From a checkpoint of a small transformer trained on Wikipedia.
Architecture: rotary positions, no biases in attention or MLP, untied embeddings.
Training: 156M tokens, 4761 steps.
Each number is 200 + 40 x the weight over the matrix's rms, rounded and kept within 0 to 999. Layers, rows and columns count from 0.

# down: layer 5 MLP down (transposed), 1024x128, rms 0.243, rows 661-687, columns 0-127
# up: layer 5 MLP up, 1024x128, rms 0.239, rows 662-688, columns 0-127
down661,250,176,174,219,219,260,149,275,132,146,135,261,204,200,220,287,215,198,256,140,261,161,169,247,233,124,231,158,184,81,205,183,227,197,253,166,245,239,207,144,199,183,173,144,243,153,146,246,229,230,221,255,221,165,135,253,186,225,164,197,133,199,281,165,195,257,234,156,186,143,255,214,256,218,180,222,172,140,257,200,250,216,158,86,265,185,177,145,205,212,213,242,160,292,252,211,88,199,199,180,199,211,205,225,174,264,243,198,187,135,227,180,182,211,188,164,268,219,178,251,193,220,202,253,291,267,140,150
up662,235,211,264,170,212,218,197,183,151,238,177,146,211,187,97,203,232,231,203,218,185,184,182,205,254,159,175,137,152,201,171,178,202,227,191,235,144,177,203,230,120,268,123,287,171,121,202,266,222,190,205,193,205,248,178,190,193,172,144,227,210,181,262,209,248,252,139,143,143,173,174,156,238,283,220,198,179,192,223,164,285,198,198,197,183,169,236,141,149,138,213,234,196,208,190,157,212,151,265,264,198,186,161,177,139,156,238,227,180,189,253,174,212,181,151,216,183,224,163,202,158,286,145,186,160,210,186,241
down662,231,153,146,160,114,226,260,179,224,182,216,235,153,225,177,210,119,144,169,224,212,234,249,144,199,211,128,223,198,217,261,251,173,189,219,245,237,162,198,212,127,301,278,215,159,165,257,242,189,231,259,202,157,191,243,194,197,215,199,234,190,162,154,222,167,200,201,273,239,210,187,213,146,228,151,194,210,201,174,233,119,181,238,118,286,268,99,226,133,226,225,160,184,295,179,124,215,228,212,255,215,211,191,181,217,176,184,208,269,237,316,206,156,214,258,215,247,169,164,194,169,207,215,177,205,180,133,199
up663,205,170,161,183,183,228,187,154,146,221,182,101,215,253,220,149,114,200,201,232,227,196,252,209,205,183,185,208,201,167,122,273,138,226,260,214,183,196,189,134,266,201,225,256,236,228,284,264,209,210,279,186,180,241,172,234,180,248,163,240,239,152,139,242,205,241,168,203,247,288,226,168,254,200,267,212,219,278,184,196,185,193,218,164,211,171,268,213,173,187,237,259,154,214,187,316,242,216,221,203,242,157,178,122,103,119,249,193,221,178,208,194,264,185,201,211,175,226,167,183,225,194,225,166,253,79,227,185
down663,219,150,227,199,195,184,175,168,226,242,190,181,265,136,203,208,190,216,188,193,187,149,105,186,118,267,197,203,191,253,148,189,217,188,131,168,217,225,181,292,252,204,246,175,243,221,206,172,131,238,184,169,132,206,152,210,204,249,121,209,175,157,184,259,195,232,203,263,146,221,138,156,213,144,162,164,162,227,192,190,245,175,174,217,199,202,188,246,214,208,192,203,238,158,214,186,168,228,147,225,102,254,201,141,165,171,150,175,104,190,204,248,212,139,199,237,241,203,245,251,199,252,173,187,130,269,209,145
up664,110,124,201,127,149,231,183,302,200,166,231,204,216,225,152,245,193,247,271,236,171,213,186,198,194,201,181,233,211,194,226,241,192,167,200,218,223,191,154,185,213,199,210,183,167,198,189,222,180,175,200,184,240,172,201,201,174,240,178,267,279,185,205,190,255,230,182,173,168,127,210,150,226,225,196,202,191,165,163,151,144,217,193,160,248,237,157,214,189,199,239,213,193,155,182,148,249,248,156,228,195,199,200,252,156,216,180,166,168,239,160,161,200,208,194,219,192,222,218,222,171,182,215,114,180,166,108,170
down664,242,217,128,197,234,180,259,173,222,191,197,173,237,279,185,204,164,171,144,187,163,207,218,240,255,121,216,147,228,161,224,176,187,170,236,266,188,230,193,207,230,211,222,280,196,222,217,196,249,153,265,216,196,245,210,173,231,156,146,187,176,220,265,132,160,178,193,175,244,206,165,199,198,213,192,207,212,189,153,216,192,141,153,185,185,168,208,194,108,151,207,167,157,165,115,187,100,200,235,235,190,132,160,202,238,259,220,188,171,189,223,230,177,177,204,232,208,163,145,80,156,258,220,191,222,203,204,205
up665,138,208,166,207,145,169,211,202,199,277,237,204,183,202,224,239,164,211,256,284,189,161,158,226,222,226,163,197,239,219,172,196,126,265,234,213,244,225,177,147,140,152,193,185,204,213,229,224,194,196,231,120,200,163,184,234,267,190,210,253,153,193,226,180,106,218,190,206,192,181,185,153,173,192,213,150,279,207,179,168,151,222,198,138,224,179,186,170,177,257,176,296,116,229,84,162,200,193,153,198,164,206,195,260,174,217,286,236,214,164,175,259,244,175,242,246,225,261,191,130,209,200,190,201,226,215,199,181
down665,185,178,287,182,197,215,166,221,197,287,150,180,190,233,124,130,154,253,172,259,130,128,221,246,187,175,182,194,253,231,176,253,180,242,151,184,234,184,190,176,147,169,196,187,237,187,246,172,196,187,131,202,271,196,227,183,189,257,169,248,202,190,212,214,122,235,234,156,233,136,164,224,183,172,189,204,253,176,199,177,130,191,308,254,180,218,200,156,234,126,188,289,164,189,198,265,248,189,174,166,214,165,208,225,222,153,268,236,247,159,204,198,230,245,248,207,177,202,123,115,180,268,190,146,192,220,181,239
up666,244,248,205,196,116,268,187,216,218,265,191,247,260,178,160,173,217,174,184,165,191,275,190,235,253,155,124,224,233,222,192,134,201,199,229,137,149,166,258,166,271,182,214,210,175,185,142,127,227,158,227,171,296,170,271,166,198,239,281,171,202,200,220,198,227,208,213,207,174,216,226,185,132,222,194,217,194,233,253,215,215,288,279,136,221,166,219,239,214,153,251,262,225,201,233,240,220,171,235,150,144,199,184,148,186,194,206,232,184,206,249,143,149,182,242,246,166,281,155,188,132,218,203,161,127,293,266,157
down666,209,186,109,251,183,252,193,163,167,219,246,178,156,247,214,207,208,208,173,205,245,229,259,131,199,235,226,216,219,251,196,212,217,194,152,145,189,232,189,194,140,176,283,225,206,208,180,297,206,232,214,159,198,93,180,222,157,119,97,174,210,153,169,189,167,183,203,230,170,247,216,199,223,187,190,152,311,162,198,301,247,262,208,158,209,155,238,220,232,194,202,219,181,250,201,117,96,226,268,204,202,234,175,202,251,186,128,199,208,220,274,204,266,179,206,260,197,177,187,222,259,270,176,257,200,150,182,196
up667,250,240,208,262,212,186,235,246,152,178,169,139,204,147,203,221,238,146,156,201,187,206,187,139,196,212,239,123,204,212,223,147,230,199,197,259,248,169,225,214,144,201,142,186,222,216,131,201,185,210,237,206,109,152,231,175,172,194,149,179,132,221,278,236,157,149,201,133,221,204,180,145,181,275,151,228,202,172,188,205,215,211,198,154,138,209,186,231,185,172,213,218,220,247,165,151,245,177,226,241,173,255,216,201,177,232,208,258,137,150,221,179,254,257,202,203,159,227,181,233,128,190,169,167,173,204,210,258
down667,212,184,121,207,122,242,158,203,229,185,227,285,178,226,211,212,119,276,186,207,204,174,192,218,227,226,205,276,166,155,243,224,184,175,221,220,191,166,221,201,255,189,269,171,246,241,258,156,155,210,205,211,272,239,181,183,183,169,177,117,251,203,238,209,201,233,157,231,147,207,171,231,263,98,261,159,232,252,184,201,186,205,136,234,281,181,207,191,248,250,198,211,201,137,187,248,200,192,234,215,173,243,274,169,258,122,185,229,212,211,223,171,150,78,187,201,229,192,201,200,249,203,222,238,195,193,234,219
up668,219,180,318,188,190,183,165,178,226,190,159,205,170,208,185,171,229,250,246,231,236,230,162,173,182,208,169,181,194,212,245,246,238,198,238,221,185,243,263,182,176,161,200,172,217,204,214,164,208,191,175,257,233,218,181,161,226,264,203,219,159,135,247,219,217,147,238,227,201,196,174,220,189,174,237,237,283,168,187,184,215,149,148,249,247,196,183,136,247,161,216,236,246,240,192,164,205,153,240,139,169,203,162,171,171,194,185,157,227,179,273,174,234,172,244,261,149,152,234,272,207,155,152,223,175,100,225,244
down668,245,179,206,211,224,141,177,199,232,191,247,227,200,199,165,228,168,224,164,213,256,129,267,174,236,165,238,237,186,115,161,208,239,140,212,210,189,273,144,227,192,187,171,194,194,228,137,220,176,172,194,135,212,264,267,170,249,163,163,167,232,174,238,185,193,304,177,121,199,219,168,147,202,176,205,189,156,194,267,192,181,230,180,199,184,217,200,190,95,234,193,226,239,165,188,153,200,155,224,215,181,235,213,227,241,157,216,205,204,124,213,272,236,200,138,188,214,167,218,198,162,232,211,200,168,201,207,195
up669,249,205,187,225,212,154,155,269,199,163,248,203,198,197,207,215,221,256,219,136,250,242,102,212,190,256,166,233,203,171,229,119,236,233,203,191,167,203,216,219,260,249,178,283,254,208,263,199,216,209,235,174,179,167,173,286,190,197,182,202,213,210,180,208,192,170,229,254,161,151,169,131,193,194,263,180,228,167,242,167,98,176,272,179,191,231,231,141,223,202,220,200,200,181,172,205,240,220,170,212,125,229,177,206,165,140,193,234,179,178,126,179,189,180,229,267,235,183,132,185,211,201,231,237,200,221,227,177
down669,240,216,129,128,227,169,89,152,172,187,224,192,184,192,172,169,180,201,169,171,245,312,222,156,155,253,193,164,226,165,204,140,222,214,198,188,158,204,185,258,211,177,188,239,140,208,173,222,179,274,267,204,191,185,75,201,187,195,232,195,164,190,217,230,186,201,211,144,172,182,186,264,146,249,205,212,195,158,209,222,190,166,174,146,192,173,225,196,231,243,221,196,141,127,204,244,237,173,207,169,211,234,212,184,209,202,187,169,174,217,239,199,202,235,158,242,145,222,150,152,180,134,165,251,176,224,153,239
up670,179,235,228,213,220,280,202,233,189,218,145,175,151,185,233,209,268,257,234,163,216,194,226,213,171,158,206,161,188,252,184,158,174,235,204,197,130,200,122,156,239,184,181,131,214,225,242,251,169,186,182,137,223,254,245,219,201,229,184,231,159,218,244,201,226,172,266,184,185,207,157,193,217,239,170,200,280,189,194,185,251,220,266,157,194,121,185,178,125,245,212,123,245,160,229,156,201,202,215,181,218,228,152,199,165,116,179,99,204,111,292,145,203,155,177,287,214,174,141,233,218,211,238,189,201,153,179,190
down670,221,124,228,196,226,251,197,151,163,177,164,198,266,204,225,235,135,156,187,175,253,179,168,261,201,186,130,223,164,173,248,157,194,154,230,222,156,212,221,201,208,214,161,208,274,231,154,196,266,140,191,182,210,202,217,212,111,221,235,151,234,218,277,99,185,217,228,217,175,164,188,216,203,141,259,236,135,207,244,247,284,190,244,223,178,248,300,178,192,163,234,245,214,170,197,186,183,156,240,184,202,217,147,154,218,200,163,192,124,176,220,154,249,269,198,243,204,210,248,213,234,160,192,206,153,208,156,209
up671,247,227,242,292,272,214,230,247,153,253,230,228,237,190,256,214,188,207,80,114,243,179,215,207,174,219,223,136,142,149,188,196,243,249,172,199,181,182,166,214,224,118,154,229,197,183,202,215,120,177,234,181,232,198,237,176,147,167,289,212,160,176,217,194,185,208,222,166,245,209,160,172,224,227,187,190,185,168,205,210,227,118,158,225,203,192,243,228,185,243,211,181,256,180,188,261,220,193,128,191,181,164,130,219,237,222,202,190,161,174,162,182,257,316,230,228,207,208,246,268,225,206,245,244,254,210,207,176
down671,222,163,166,172,186,235,135,255,237,212,186,117,143,210,116,237,178,187,212,175,205,193,130,179,210,193,198,201,238,165,189,205,180,213,166,179,193,181,199,196,203,169,256,199,234,248,143,189,229,198,156,225,165,198,201,145,120,260,141,197,155,268,136,141,143,183,101,246,181,195,220,254,202,215,200,146,178,248,151,220,232,221,206,209,240,133,169,212,147,242,216,204,176,198,185,166,145,177,220,154,208,230,187,222,158,183,171,189,202,129,188,248,173,147,172,218,194,244,214,164,191,266,167,192,129,200,182,195
up672,149,227,221,205,160,249,204,287,209,173,118,180,249,195,239,187,191,192,238,282,220,218,188,210,231,259,188,200,176,152,243,201,217,182,275,191,189,185,227,214,198,195,253,116,204,206,209,222,168,247,182,173,231,233,167,176,171,249,200,227,166,196,166,209,264,211,157,179,126,155,180,257,142,197,224,211,258,222,182,200,161,268,208,180,257,224,190,173,106,186,197,190,198,162,206,197,198,197,203,277,249,201,185,112,202,185,224,242,179,189,140,209,248,240,220,240,162,238,164,222,232,186,224,198,229,156,197,296
down672,188,179,208,183,202,228,219,170,204,148,173,243,224,253,141,128,240,182,209,77,211,176,219,167,193,226,109,125,156,200,272,91,160,145,223,165,185,215,243,183,195,247,195,219,163,178,196,241,180,182,234,154,236,173,203,178,192,141,219,162,180,212,271,235,164,193,236,217,174,174,188,223,227,207,176,129,231,190,130,185,209,129,216,246,217,148,246,176,185,187,223,233,179,264,235,202,277,240,158,177,253,216,206,173,201,197,215,206,247,165,238,252,239,209,226,227,245,254,154,141,253,218,166,228,212,176,207,103
up673,232,153,211,156,223,238,188,96,210,201,173,206,174,163,237,238,217,200,274,161,193,196,259,132,215,203,138,185,194,213,189,233,251,231,195,261,246,179,193,230,190,199,107,139,211,217,68,226,185,264,225,186,198,160,203,166,185,209,170,183,216,151,187,236,176,245,131,183,253,178,225,154,155,129,186,230,180,156,191,210,201,159,232,145,232,193,170,190,298,181,174,197,176,208,156,246,215,230,226,213,173,176,254,167,241,159,156,211,128,254,208,201,195,278,222,213,71,196,120,243,193,174,237,186,227,273,216,230
down673,166,157,255,190,154,191,217,210,228,173,158,147,239,175,199,177,197,216,213,188,198,174,178,196,120,198,198,195,139,229,227,163,119,161,189,256,152,269,193,248,174,206,294,306,153,181,256,192,235,209,234,184,168,233,228,219,256,194,243,267,177,239,197,138,161,253,199,228,155,252,172,212,276,267,215,160,181,214,235,229,169,201,150,194,247,179,230,215,181,133,206,159,173,252,218,212,209,269,190,198,207,162,226,237,146,182,248,187,191,182,233,264,232,127,248,150,197,176,118,167,180,195,174,216,193,202,237,196
up674,158,180,145,193,154,232,190,184,216,250,199,180,127,213,214,310,272,270,163,148,170,143,213,220,190,161,233,181,277,226,263,239,248,199,253,214,174,233,257,233,210,123,240,169,227,204,232,183,192,176,140,184,201,201,152,155,219,190,218,194,192,183,169,145,231,181,202,159,264,225,164,234,240,122,250,150,165,195,229,153,160,188,292,172,147,235,163,248,208,194,188,167,202,171,154,178,182,238,161,216,238,185,155,139,159,246,146,225,133,211,189,211,203,146,178,162,199,138,241,242,253,167,192,229,244,193,159,130
down674,167,215,256,174,184,193,221,259,142,178,217,174,207,179,177,184,241,155,181,263,272,212,229,220,223,250,179,199,190,248,177,152,172,138,136,229,184,149,209,156,201,229,191,226,189,129,104,234,217,234,230,238,209,225,198,196,181,249,156,255,152,204,193,255,214,201,236,278,143,217,201,158,163,224,145,222,252,184,241,204,216,199,134,199,230,208,96,105,159,265,287,264,187,179,182,195,198,229,242,227,266,287,151,187,256,163,146,225,212,223,235,213,200,187,181,146,124,240,228,228,208,178,255,192,179,238,220,202
up675,217,161,229,230,216,240,200,211,202,150,199,288,159,192,146,224,238,167,135,253,234,229,147,143,211,209,246,161,179,206,243,199,198,189,258,232,227,194,168,202,244,146,168,251,229,177,233,192,196,176,193,168,189,223,234,245,225,237,248,189,213,112,230,238,252,245,215,239,235,160,195,167,256,149,123,208,222,116,188,231,168,200,193,120,237,143,173,148,219,153,213,225,202,221,108,194,170,203,170,229,247,316,146,213,262,233,188,107,170,297,213,209,147,141,182,239,212,207,203,228,237,192,189,197,166,241,218,255
down675,167,248,189,153,213,195,186,212,225,255,182,183,219,181,171,182,177,201,209,205,153,231,241,225,221,261,218,140,154,149,208,192,130,162,208,202,146,336,197,240,200,194,187,230,226,113,196,189,183,191,207,193,195,224,213,256,224,261,221,204,190,193,192,147,165,212,201,180,236,298,161,252,173,231,242,197,219,221,189,182,116,233,197,224,237,184,207,228,212,291,165,238,176,164,195,144,264,253,177,148,179,137,206,178,173,229,271,212,147,174,167,242,219,173,201,185,150,201,237,191,215,219,132,219,180,207,161,232
up676,182,242,253,153,204,273,237,208,177,162,199,191,206,244,214,281,251,156,239,192,207,138,264,222,189,190,213,146,249,190,189,165,174,187,157,245,196,161,283,191,231,193,182,254,266,233,249,268,206,160,272,162,215,204,220,217,196,161,160,129,236,210,189,203,181,171,201,195,264,228,211,209,142,206,201,192,170,213,160,114,312,183,126,188,203,181,214,102,117,146,222,239,213,171,248,129,188,218,167,266,158,236,269,220,190,178,148,120,225,229,226,203,164,188,176,148,194,209,180,267,188,170,169,220,169,183,149,187
down676,182,230,288,145,144,158,200,221,206,242,161,250,165,236,175,214,219,228,156,185,166,260,209,196,180,192,187,162,174,182,207,211,220,197,197,241,151,185,187,195,155,198,173,221,138,270,184,200,194,190,206,183,189,237,263,221,166,259,178,256,275,265,161,247,285,143,206,126,195,229,239,265,296,227,200,224,198,108,179,169,139,180,168,252,193,151,158,213,233,222,232,228,191,118,158,233,221,241,80,199,177,203,247,195,191,291,275,187,164,205,193,156,164,139,279,206,214,165,187,233,196,182,206,231,199,254,180,195
up677,199,171,172,223,201,209,236,223,188,196,146,260,221,184,203,196,186,241,204,180,184,316,254,171,260,186,128,243,220,217,144,284,151,191,189,207,177,238,261,158,181,180,261,178,69,241,185,174,239,191,154,180,256,200,202,171,252,154,165,214,169,230,196,150,171,239,220,240,196,262,258,229,88,238,200,189,199,162,253,205,140,178,186,168,206,152,232,255,262,259,215,223,187,141,207,207,228,155,195,74,198,231,218,232,231,272,178,175,200,245,286,177,183,156,147,223,282,249,235,136,195,154,183,245,235,196,165,186
down677,295,163,209,245,220,297,257,205,220,168,140,209,170,193,175,207,229,227,210,180,255,161,176,265,241,169,236,199,165,169,193,170,183,175,150,192,136,243,208,283,169,257,220,220,277,203,328,198,184,254,176,191,197,200,270,143,170,244,238,236,176,213,186,278,196,169,176,170,239,251,185,191,166,249,171,172,184,242,210,188,177,195,209,175,257,212,190,158,262,194,263,204,174,264,205,201,202,301,215,221,244,234,201,217,223,217,154,194,211,193,172,204,221,96,189,214,155,197,200,223,214,249,230,295,227,202,206,226
up678,228,192,172,211,205,108,128,274,182,159,164,207,207,133,283,241,220,189,190,283,135,203,67,183,182,214,270,218,240,144,168,224,212,179,210,146,177,238,188,146,187,179,161,243,277,249,221,254,171,256,216,199,172,182,195,149,215,243,185,223,235,203,216,170,213,172,282,134,111,212,232,193,237,176,228,194,233,174,232,180,152,248,235,188,253,203,225,104,184,232,222,233,199,209,165,187,219,231,270,127,202,142,315,268,271,240,141,253,178,213,139,183,140,216,191,183,207,182,168,231,196,164,231,235,221,230,173,167
down678,111,174,209,177,192,180,188,239,190,191,171,196,257,171,214,200,232,156,249,164,180,181,189,211,207,285,194,169,207,165,168,183,211,221,175,162,180,171,165,267,193,171,172,173,198,265,193,199,243,199,239,213,173,190,211,150,165,168,249,193,166,262,155,156,183,176,269,158,201,284,270,194,238,223,228,151,243,236,212,161,185,190,192,204,166,286,251,185,232,145,229,272,231,171,198,201,250,229,224,206,214,232,224,138,237,280,236,293,146,211,193,219,159,254,188,200,222,211,205,219,264,204,182,123,234,252,84,276
up679,299,205,228,247,150,172,241,200,101,238,217,239,141,245,214,239,173,207,226,174,200,182,208,176,163,135,230,219,224,200,181,238,229,172,171,215,257,176,244,177,225,157,207,168,219,209,109,175,296,125,170,250,213,155,191,216,194,98,233,183,215,260,154,176,241,247,223,232,214,179,195,219,166,243,178,201,133,180,215,210,229,134,107,185,216,182,174,140,184,218,206,246,211,150,218,247,149,146,173,148,288,226,241,226,129,210,192,235,204,270,190,172,214,135,251,191,191,287,225,165,183,188,215,272,254,184,177,196
down679,151,169,205,233,176,201,162,161,207,243,203,192,157,201,175,155,198,250,213,237,190,240,194,227,252,176,197,248,180,222,240,234,131,144,200,217,206,232,198,228,279,205,247,217,174,199,221,203,193,220,247,225,227,193,262,132,220,169,216,139,147,158,181,186,175,220,165,233,178,242,202,211,221,161,225,128,186,254,272,212,171,207,199,249,153,260,256,258,117,214,156,177,214,230,224,176,210,291,147,201,228,172,201,180,167,241,242,230,220,211,209,204,282,198,253,221,182,133,198,265,179,173,164,185,209,152,100,219
up680,191,244,229,199,195,196,196,143,170,209,194,119,247,147,192,231,197,181,132,216,194,235,195,165,228,201,191,211,182,224,244,222,179,175,199,190,219,266,162,220,213,242,182,134,211,240,185,258,207,182,208,189,195,221,195,153,194,239,168,138,234,212,159,236,203,189,164,136,254,190,198,118,228,221,260,180,259,194,169,174,268,205,202,200,156,197,207,148,248,206,207,169,218,139,161,169,192,146,210,225,198,199,275,210,175,207,299,219,203,138,218,252,181,210,103,220,178,188,288,225,225,162,224,202,208,198,200,285
down680,171,152,160,206,156,199,212,244,174,229,167,219,136,228,192,250,226,235,223,152,203,134,186,209,175,241,217,239,285,191,238,98,230,203,219,180,124,227,276,146,163,216,257,191,204,194,164,184,196,240,142,333,256,161,210,294,215,187,190,263,185,201,252,218,210,164,191,220,199,268,203,252,146,229,216,205,172,278,246,213,180,147,258,175,141,207,187,232,205,153,228,170,271,271,210,235,230,203,237,177,197,163,164,237,228,142,160,210,167,184,188,208,214,249,234,212,155,162,191,228,208,288,163,278,189,219,256,127
up681,212,186,155,265,203,192,247,190,191,217,209,200,245,210,263,199,185,192,225,210,202,170,187,236,199,156,230,203,222,191,217,223,245,244,190,265,213,206,220,220,179,212,131,268,260,238,201,183,277,214,172,192,304,204,171,208,243,196,281,224,262,224,136,255,153,145,262,205,179,67,189,152,135,157,226,181,229,192,187,189,223,239,222,168,196,239,289,209,133,122,172,201,192,301,224,256,221,198,229,128,216,229,252,161,115,224,214,140,162,192,280,136,241,213,230,160,230,262,231,201,158,178,192,236,172,150,216,147
down681,213,169,179,219,186,241,207,226,238,193,178,192,104,219,224,198,217,171,207,195,210,253,184,208,218,183,207,252,117,225,180,262,149,93,199,169,191,205,248,149,160,187,207,230,257,218,171,119,169,160,194,161,153,163,100,168,177,262,206,95,175,304,291,190,206,225,215,231,257,174,149,230,209,201,258,294,216,215,98,155,206,247,195,152,130,178,213,218,214,193,181,132,213,204,232,169,110,221,173,184,145,133,238,198,244,225,180,185,165,241,170,286,163,188,152,140,145,195,211,218,189,204,249,205,232,185,149,204
up682,150,260,184,169,214,237,160,164,225,206,190,219,216,255,265,180,287,280,230,249,187,152,160,204,151,104,233,235,230,196,94,289,191,168,175,143,137,199,183,143,212,208,176,247,183,145,154,183,197,166,190,123,170,230,177,171,249,117,99,209,177,228,174,234,167,214,125,215,210,196,234,195,157,225,222,172,193,159,233,135,216,201,259,237,216,250,263,187,104,180,194,127,243,255,206,231,160,271,219,229,203,246,247,235,176,210,261,226,201,146,157,127,169,241,201,283,234,147,199,189,208,325,258,219,253,135,221,182
down682,230,213,265,227,164,174,253,234,149,164,239,209,205,159,243,165,155,229,217,190,241,284,227,244,150,236,272,239,154,207,205,163,209,221,174,208,221,161,233,276,192,152,203,194,207,150,207,151,142,253,250,226,186,240,211,125,178,197,272,149,175,235,178,120,160,164,240,250,184,176,194,163,213,207,246,210,143,138,154,226,176,170,276,210,164,157,274,229,143,171,178,175,187,256,209,209,216,153,247,174,231,182,172,120,228,154,198,181,193,164,245,250,228,214,177,179,173,245,217,255,202,136,174,145,174,161,172,238
up683,211,229,128,180,182,227,258,237,180,157,229,133,175,240,178,184,152,235,174,211,215,146,237,220,207,223,205,211,190,170,212,188,163,309,268,156,186,240,208,114,245,231,187,163,213,207,185,180,210,274,234,243,237,140,195,163,180,134,199,130,231,232,128,170,221,160,222,238,167,156,239,177,178,263,175,148,182,247,239,254,234,204,221,187,203,167,253,164,140,301,140,128,279,229,265,182,218,176,218,166,188,170,183,198,241,224,180,189,166,177,177,216,210,140,222,280,195,157,229,179,222,278,225,220,212,161,178,133
down683,255,196,209,202,224,187,189,187,269,211,239,131,161,178,210,187,218,219,178,205,172,201,199,194,191,241,193,188,226,275,196,191,236,210,115,184,224,166,201,226,267,194,229,165,234,211,180,255,150,216,171,164,254,218,229,167,191,294,106,106,149,189,278,145,245,245,156,199,204,185,167,176,189,111,143,176,200,188,145,196,209,152,196,191,191,226,152,168,230,167,206,160,152,167,152,139,173,235,275,210,241,220,199,177,177,153,212,248,194,254,202,219,152,180,231,208,169,258,214,195,183,202,174,208,170,227,194,178
up684,252,168,112,309,203,169,201,212,158,214,164,168,186,214,232,232,271,155,218,110,203,212,133,210,242,143,202,238,199,177,226,193,202,229,181,203,160,204,174,118,236,234,180,197,163,234,209,160,224,205,237,186,138,187,212,106,162,282,251,194,189,214,80,180,194,228,208,252,165,206,236,127,172,213,160,155,117,169,231,218,192,183,249,154,238,167,251,171,198,137,250,231,318,219,157,201,103,255,163,197,202,228,225,151,189,163,279,249,154,222,201,156,179,218,179,183,184,200,172,255,176,256,204,180,90,175,197,236
down684,202,179,135,170,278,165,280,184,148,235,313,237,214,177,183,236,206,200,189,218,325,191,222,152,183,200,222,206,186,182,195,251,128,198,216,151,220,203,251,206,182,145,163,205,219,247,169,245,219,146,289,238,192,175,170,206,225,232,206,240,206,224,224,213,193,260,175,218,194,241,217,138,208,222,158,190,197,173,191,200,179,205,168,221,167,268,157,273,148,215,237,161,173,188,230,153,220,131,212,248,217,207,220,234,152,180,190,170,255,186,185,207,341,189,276,230,235,183,169,212,228,204,207,170,208,198,186,193
up685,161,252,188,210,194,177,213,223,245,225,249,189,197,212,127,233,153,212,261,165,128,155,221,160,258,209,152,212,269,211,212,224,276,181,240,197,223,254,151,166,202,236,201,241,197,248,252,166,195,167,200,209,162,183,227,109,195,287,220,171,170,243,132,180,204,258,247,236,250,190,222,194,199,142,189,228,155,183,228,174,182,220,222,133,165,193,168,172,177,155,210,162,144,171,132,184,240,177,206,181,220,213,242,175,291,206,200,174,209,240,114,222,173,160,304,68,194,133,199,153,252,151,123,166,175,183,195,203
down685,72,134,235,256,134,305,195,143,245,141,191,256,265,232,172,261,209,190,138,183,153,193,173,232,153,134,215,260,159,195,242,118,142,194,247,158,160,176,151,261,215,230,147,142,259,155,185,160,218,208,183,302,238,270,208,235,157,167,256,198,160,190,245,138,198,234,196,171,153,274,203,180,261,195,125,190,198,176,250,214,186,217,202,275,271,229,201,198,210,163,197,259,166,205,158,298,189,176,186,252,121,136,202,209,170,160,160,165,182,224,217,123,246,139,201,217,204,253,203,172,296,202,254,193,135,159,148,168
up686,176,176,229,209,189,229,254,239,231,141,160,199,128,153,117,220,220,238,221,166,234,206,259,137,216,171,194,143,156,151,258,187,161,190,163,233,238,175,197,239,154,132,182,279,205,176,170,212,202,135,215,186,183,202,159,220,190,222,184,283,190,130,179,171,147,327,170,203,244,254,185,183,180,169,181,205,233,187,325,169,103,205,157,112,239,212,250,174,194,127,206,216,264,152,258,233,131,245,181,252,223,221,182,204,178,224,155,150,260,198,174,185,177,184,271,174,186,195,126,235,192,250,188,152,219,169,200,184
down686,250,216,191,159,206,199,267,227,198,145,228,207,113,217,246,214,208,218,181,150,122,173,273,240,188,206,178,235,264,208,243,197,192,181,188,156,195,228,172,153,268,143,195,205,203,190,163,200,214,222,250,191,191,139,153,197,218,180,185,254,174,174,196,142,242,253,281,215,183,175,226,214,111,159,169,186,260,148,189,221,177,202,256,225,214,201,171,148,307,281,194,272,186,167,184,215,247,185,194,254,126,278,226,201,203,186,219,285,137,185,155,287,232,151,194,275,167,264,192,141,206,209,213,205,156,154,197,175
up687,313,146,209,233,146,184,190,197,183,182,187,168,210,182,185,278,133,165,177,191,222,242,192,260,285,151,161,180,218,239,163,208,250,164,215,144,170,160,112,258,206,136,200,165,201,169,181,198,214,129,201,263,203,111,163,171,213,176,240,190,225,266,220,171,173,197,145,136,211,203,162,173,193,192,169,138,162,242,135,248,212,204,225,214,138,224,218,237,181,139,185,202,205,215,147,113,176,236,195,221,175,189,212,158,237,187,286,162,228,223,216,214,197,135,171,222,206,206,179,243,98,142,184,185,209,201,165,205
down687,224,198,91,133,228,281,223,152,167,237,217,172,186,195,270,211,223,206,232,204,180,187,234,203,220,210,200,232,177,205,203,138,193,228,212,180,174,226,217,178,185,257,146,197,192,209,202,178,154,200,182,164,193,215,281,201,269,198,220,243,125,182,191,209,249,187,199,216,242,182,209,194,198,225,159,174,243,192,212,114,198,176,249,158,252,188,260,185,250,229,199,202,181,267,185,146,154,201,129,262,195,222,203,218,189,217,164,156,230,260,198,258,273,215,212,181,174,137,186,136,144,223,233,198,188,239,180,253
up688,162,183,243,185,185,154,143,201,187,271,202,145,246,148,229,231,221,136,267,182,203,243,164,160,178,199,201,163,247,211,180,108,202,196,177,256,183,173,161,255,199,180,240,281,280,255,185,175,179,249,187,189,183,146,212,208,183,172,211,123,267,184,263,150,155,207,259,179,212,147,175,165,197,250,159,197,219,256,179,118,173,235,211,214,261,166,191,163,167,217,228,179,226,153,210,188,138,244,256,205,241,273,272,204,203,198,200,226,211,252,251,215,243,136,142,276,242,204,222,240,226,200,257,149,205,182,200,308